Part of a small language model's weights: MLP 2240 SwiGLU, 8294 steps.
Each number is 500 + 25 x the weight over its row's rms, rounded and kept within 0 to 999. Layers, rows and columns count from 0. Numbers have three digits each. The size before them is the row's rms in percent of the matrix's.

# layer 6 MLP gate, 2240x832, rms 0.0232, rows 802-864, columns 416-519
100:443559515548493466490492503487531505571476532491497502495470478491490497566546510474515480493516502544488475512495481497508470546515506497518483458477475470505501495528523477511506515556525503504480488510515525536480541468498469532515482495514473520511504531518512496473513501545507478493511520523491532499510491
102:470524507516505508474508493498507478495503498500485536456482505500496537507490524470462498494514479481461507512512501526510485521462528532495475449492504478496519485455513505516517503469521491510526521518479563537510465472497481501511466512540475483548487495502512492448525465495539561493551492470487480521456447
097:489559541489478544480511529521509508509481486524497525453519499500477504496502501475553509476496542543440490530468472462579458528509489523523454535500507459489521494522509493489478552434495460485483492527494491513513514544536483527548492506524534524523527534490508475470479489481531516513474519484506520486475488
102:461439517444492439497521481494490479539471516493535478485483522524505525511515495518487521468497487534460459472508473519511492528494458556559485495487548493518488480497501481470498493518527519513497489525500505524496503466508505536456501492467463550519521516447510496513498516483496536503521512478543468511536536
098:511504460488453484503497515528516483488504478510507506497484474474522553521504499492458499519490509491527504486510502448504512472494495551476537461520503488513441453489499488473514555522487514544488505471526409516510509484513478458474490494503521480478510473487501536491499481494472523516469541495503510538496525
102:540482467478527524479527508551462516485445496483520505476519498478523504470504499458564519492518510489479505487443533499510534498517497474505527493489463475496530515506481533507467472527507476542502526524490484491495492482494538496486492460514473485539505467483528480488523528497457493500502485516579525478518504
099:482523502470509475512548502505511481525466474509496480497469494470513523503491517487489448476533492495451505489552522515524504503499499494513482511511494504509519519516488501463492517503499489466520514517544445535469511488527435486555507488531507502483489477500501495477448490468509466503535521510535498500489480
098:466533515505508515475515502489476531571502549493479478498514494513491485525516488486450521516485502506458492515480483513519498515521512518487503476510506510503491510438487510500470478502492509499466467506517505519466500517535492532495471523513520505454482471512464488456548510558480516487464505521440544497486515
110:532499521507500497528504462519511514475521495465525431478461530486494471505504491500455454532505513440558473501489482478526499535487484495489462494533555472499519463459504501450513494454538481489499511489504477481510528518492489503491457516488499483538496530516471520502513495498483475500479472467527512463515446
101:502484518505482516476488487511554518513482521523516473503488523504518500513464508513465531531501543509498479499477546500506544504519490473511480545501561475569544485521473504517470485494501534492492484519491472535469514507521480526526485480477519518519484460530506500481514467491527517531494492475497470507488508
101:508493464507507471532523477480492515526454569490512500509522536496526508491453520481480504504524473475440500484532445494502480494449541500513491496521488475511498512511450511480525514503535440477498508460492483469470536464509470533522526514496499526508491552492492525499489481497501514526564493519542503508487535
100:462487504527549516553499519478484503528498514458503485522497499507501484508480523495510520504550532476454509504488499496465496462499478493486557473508471503507435521462512467510561466501502504547570543481485484546495530493481469522531495450535505462521500445511503466502476443542465533510495529488555493480542520
102:523532521466486481487497510503471471476525525526517508525538463477494460525450489487492475500489484459491455503494510528511482481487507455474516496521508483450507498463497490479457500539496491498448493514508504548516481464487473467511529482498514488531490513523523462512488567493443541490501462487507492512525531
105:497512477552486489522523502517514474469498472494540531449494536469503485519451477466493486497556512505524490499466519517535476483542500505515444502508470484526496538519447430504508503520507509518481494459489484536529490507453513553481535467504438469467515521456473496491459503508442480502502491453517517540547498
102:501544501500558443490528522504482459508479471485509486548492501466502567507451496483496526489517492493470497488525561504482507467511510487488493519505496481530484525486526533489499501510532499476474484488543547493516485459498518503480494494525533500527470502492517518464501509511466506495493505481491513489490503
100:488494544468470476515527473514486481554497489481480492553507525478516479487545519499503539504503504461484474513506490544489520531479490493472476478516457520569519492550535548455545528498514476522496458520490489524506472536494473491452499496485518525477486467486529542520510476493505494514544521488496489547463486
101:486521538463477497539488527565474532492525508417503552436496488495468519465498526484509527496489484513487476478531485532537498513481554495517498528517528476501476493511477522515549521523492460474476501499472518520548486471533442519533506476504464470525538515486527508516515447507505460483493456484514451530572509
099:508450497513488515486519493522470492520481538514479536517558543487487484532465484474476512529476512461513504522490456482484507494485508486538527521564514489526493522500499452485511493498516501485459480520491532491502485487531470481509474510514517514524492528553535457507458501485501525513545514485476497518488456
102:498538506506502528495452540497533470525472515453521504498516520500433493508534487475474485481513533506510512507487560550499499529486519502556475489470480479472510489535470501493516468517514534488527483482527497536504493563497531491479507507523451436518514516481533496498516479519482523453462520538498488506482482
102:471505521531467512506540497503554520541508522469504474486520514534477533534484471496470480503507498478490476489514521508528506482468537520540499482473508517487497480515488494529524481472497550479455450516482491523493512518488531522493485485503470545518484535495496523469489498485503473503553442491479524506490518
102:519532521507474473514475480517503513472507520530484490463518454479513551533489508489537482473483573525479476578494479485544555506460422541552509507476514493524519525493486477496490510511509565503484521497484436512523501490532478490486513518503535502475465526481543499510536492494508494507475483486530495499540499
095:544487491484484472501525514525515488457544505498527488489481498527510488515497470489499516502492511498510532493487513543495471522498510529543511520508500519505498500479476507502487497500493470468544516494493485471524487461509502513498540493456498498456524447485521480472532497468505488480528456470551449499511465
097:467478531519474494475503487508518500479465529502496472501520526505500456488517528541492478556510489482503457493460512491479502521496518496489484456506510501474543527476490480519509504491510534510511503514527500470495492503474467475481483554511508535496503521527530508496534510570551471511499483457522525474524521
094:500533461492515458520536536478524426496501523521493528487512521530502495494471518505537461537528489493491523526537488487549500503501504501486483509552490481524518513514511452483480524521506499471472493457517443467493506440462512540471506461519502529502494440480498501561512505439498566443540527529500457493507498
104:470510483473501458493478511499505466487521533467484545501498536521523531490496503529506537526545471450502515515521509474492474497509487508490549553496548465499484462527505550515491547513534502532515514484477542517458488477490448479522531502529484467473502500524490474490474510483474491484503513528534498514508507
100:484531486495484488482557460511494461524520488510523505528488513544511540485520484493495484495511500497539509481476544521533504494511515513507503501499501472533494541505505475501468481483516446514463508473544530479550521492478502502457547497530492477479555492527487523498500503455545472521475497468491511477498434
100:471534546469507486483471490505468496508513495472463486508464466481498499507515513492529495528563485467476490474511526480482525515508476520494507530488525501493480481455503528522517478515503450482474484492515499540510526448504528478518504530490514520477530501509547493520515447476446546502552486529572486499493520
097:533513496492530518501485490538503443490504474474506529469494496503512517585466550507528500486493518496552490450512534498491500493530508475539526505490530506542454495485453481491477469495492489517503530501506506501534553433500500503506551482490443521547465527533514504547528553514538513490479508479553539508497524
101:502487510476527471510501532462485483470486511464487505511497506458518486471526527492461469494504464451490519472477510437531499490482474510489501508486469498459482544484451533486475500497487474507487480472495522517516487502455522482468499548494515539470518510507449522487492513515495493512479523469492566523466529
097:481504492501483512488540518498478499524535508495505512482501491493514533499560446504440519504488507498479541497543463485518500513503510527489520468513494438446497550502520468538494508513549457502507497481559470491485534515500471480518495445503438508538525501511515488496515515490497520531503471473563526534518507
098:464476513518521490495510472481498485505490493490476500487521481498552508482506468475467458558515529464487490475496569464504501476463526514496530516507481511470449543506520471548516480468478451521460447456527494468497511507484521496470488500522479510473498468507474502496493472494504498497508529512486469513527497
098:532489443519526453489481468481538497547505506465515529481508483544495481501524515513496500470439515499499490477496544482515490502493452561503504484465510486485489495468479533486470498541488489485516510452553530485444471517530513506505497483552525499468523468503495483526495516521515495501531508507508510505460474
099:532489447489481522484525516474507475506478465508487493500448450511484463537463542529512468487475453479538452487511493537490476473480481478477490461470476501495476499485528487485486532486513499445508539477549508523497504495508501492514505539498565491490522473488526453500489497515470490531520510534535529483492476
096:478538497566486493533540529503484496492481538441468516486496502567444479479502523484553528478537528469517521466489468485500496511470506514505478498529494488492496463465492492487528479510476483538512485507439521481515490517511495482441540467500471469478551488472492545466516493502499473506502521532498555491488476
099:488526530517461468477469480483476513508495483473516484486517499520520516511461462453511530462515497465534529525524512535448454462492480499496487561499528518483465530550496497501503496513496497507468457529536480516486512477489479502497446486491495494483462505492499455463503497472463486489467451458499538487484484
100:523496506487477480512460476471512517476496498505530479494558468483510533474486525539496508538511548547485496488472531451494468494495502525513507511521509490501500464508465513529440489490508472447476503522489497487486520482475515555471491507524499514525447486509478513503489475503498496477470467452515493497527491
098:494463516531494498469534551494487467516520526512549506535504464515556509514483532526491536502474479506449480480515478482506491525512508503518498505523515516490529524499509486494505491530516499540446509529454518480518538502485498550440490505556463529501498545519525435457514504516522515517463506506515558482509525
100:491506506499504538519504490512528484488554525477510458494514552498522538489488546437507465498540511496481522477546479476506551516505494482487519507502506483487478460502510483508484494537510516472493483501473513475525494497508501514511527478453463483496523493500519551500502483474499499503543475483487511470506517
101:498523486467476484497467487506483467515472551452512493480505487479541507521495536515478493497487499492469507526538505492479503524477502533505531510487489483480514491428532482513477506460486498549513488454461508477467495510543505452519521498528492511502466500496492532482521477471501485507548501526495497474489489
100:519498516548476473471523448500447485522525493514482494521480489498521488514479517524511457453505532508512489464483508515502520478517505485459513508560488487518463518483491484563482527501482469486526489521497515505529507496460462492489521478481464510523436472448514463486503453510433439449479462491492525500522505
098:515516454516526500523505470496503514559526508486525455486503493494486508518500497501543525552527547500495514469503532516526491491513489478517501510500517487492484470475539481510493473470511508475483516527485509517496508535530510497516487517505510512497493526477559470500491493476461481483491477505479455508506507
102:487528525477496532499503522496509500476489502459509487454483485534482514546467506504471507521535492476543494494509436478510482543438519523559484525515501497491476478480452507483445463502513497501509540499484507505510504493526480485500527539527488490506495510507523444513521490495519517447468513476485524537478505
092:489506501519491492487482460467544536470472488512511473492495517506482458481507478480529487491503506513532441490548532504520486498467478498558496505483515541491506484492490542457482526482476485508486534514529492492547523508496480487465510499495496494494474494509482495487501531437501578465503472486527506509512481
100:536521455481467508459488461493500500465518526486473523470486496486494500521442547504507484473510490488487533476451499483529485525509483548502475517526521468497511503506460450486497538493504515505519477480512446525506461477502510493480495524510479524494495492458471469474492545555499509497489487533516501522514486
101:476522500520474472511463492488455485472489491509491518470498493445517491514480492514464497456488487522472481483457504554486504480508533529503517496470538485521482472484464513489494482515531547565518491457447550515552494525499520502526497490499515472503542527484519468472487459552494560519482493512514547485525463
103:487492496476487458488523473484445465496502468503480519491496503561504504557479455513519529499497493468509492469502462511489493483505503483511480560509473462474501445489536525489500479448542516509511477434486495463499515474508534546442523545543501468468446492522494467484496470497487505510531521542491491476493477
099:543499476509537471487524511486523518496503493471511531513496525540543496529496446436494477494517495504479520476505511472500513487470518518503507503501500488521518493543534483518495512516511500503499518493519518524494529554507512464543480505499555481484503505449499469493506486449492506516504528509470522508508526
094:539494493496479478504468533437509491493525467469525513478505419469535508475467496511479440512532498466491484510449518482525513483462499505514494485475515501525513496493466517514492507500510542484497460488498472467485500465546536498535555556524509474479498497481494514498468504450491479458492479449518486489519500
101:494506488532503532486474514511474506518477488509526488503515482492519514492499498497453488492514496492478522529517523493481494492483511498503481514450487522513484552512512505510498491516503493515530480513494477525479501472510503492540533503461500488476476491512514470493510487510493530484492485507479497483497472
090:528539518501505521447455507490520516534521477495472485490506489485476517509515488506471479468583550507471482528578530521492527432515478506479471477488473509501475467519553518468487525492490516539521533519484529524527538534508520501490495458474492440550500494468531485518513473479475528530470522485487542506520461
096:507488504492487501496481527500463499516500503467554523507487481493555519485488484529513493442510514518442486528499527470501523457513505506481507515483502484479482505511493514494516507476493550521483529518523510500497483485472495481484521499515457515545471483500530519502515524512483493515533544569485496508504476
102:499523480470498465466485512561515467546488510484514493491523509478482468508493477490518518467518511525508501502530479515529492509490516490460531486492479436516485545527499476481442497491496494477512502493503491467501473479478487528560502531490487497521475499523515509528542502511493495491504463513546500449501499
102:534521488513473480507513478516533499489545492479534458503528502466543486494484512483502515463460488483466470508499538517547472508512525548458478521484466518474469488502535471538527477532519461528486471495488474502527485512503500489518482498522497486509464506472503532498480472537538513589509501529523538496490512
097:501495462460488512489499515535505492511490490455498477466475468483482523476510514503539527499528538508454484518524533520481521527483489496481488482503528483512485501500469522511516476496498493490515485500494510518477491484575523503492478585539448541473527530490518458477476510494509513496455479528539500531494515
101:533481515541512465508542474461530483518494507554526526500477494479452486496509477468525503482491515533490511502521465507457488501550444526511552457474501506485546503508445485503525480528489504502486487499489447484493503457499516483474486481518532551580512476495496499486465513513560484489486497501540508478514477
101:479468496488496525499498505515490466516526504477556509520511529498518519504500499502537519509508557532524512475534493551454470513513454480488526475504469500541472473503459497511498492501497489502549471508520509490495495509485534531488523486513482518535492511500493499527539482538499477481486508531514498479509514
097:491528488474472557554508484454506468536555517505492474499534502516492483494514524493517511543482467499477491526481488497478513483492480460489533530494512513502457526457509504509482462578502478500501494504508474540519487542509505503533477488500482496523513468494503515477519531521534510534503481482471523524496506
094:496466471480459480544485526511456480492475505517515487514519495543494484525472521536553504468529508509504509499447520509507453498510496563538527525496481416522517483495500472486469512492534498500519532506493493464480477464542541537507521535507452532481482533496496493500510488506514475496525451470496467475503480
092:531476534500516515521519476460505493490523510504523505454485502468522511504489509514537490453522481569508513521580501471524501452556527482501455483508494539538505517524501501472521502539482519491493498492528505486478463484477507486499518514537495491501500497489506473519495493504493518516471495541506506484555529
105:483499496494495522475514522550494513548470525530509536504522473464529528551485531478469510494469520526498557507434489477447470484499527504489522447528496476523503495525536500502497513537514490485474489496499487553529513521477453509498553479521530488528492506517450483511549507535496533498534476453517530487504471
103:491497449522477492468484486513469501505522499473517443527500536498522511491508497495484514474532485581512545496517534477511486499508482541464527500475503514523486507467481484464552496507501559487482536560515499488542482481474510482498541523509503571498512494495497509530463508474519537482485531520463503498486507
100:501488513498507494508515508512444459493500520446504517478560499542472516499524456503526505495471486485471442560519484496511526527499477533513463497538462494472444534558496529428528471482514482520552483506470475519498488467501531514510513502532466519485522483510509529507495494518501512543511482433510536527478512
093:464517484500491497469499538480475481503482548482512477501498515505510516484562529461502476518503469518472530539471481528528497492485496540467501524494526500513462563465489489548501515525485484513461476504494504524543485457524460537517523499516519543544524523485554489490508460532491472495491515523541511532489514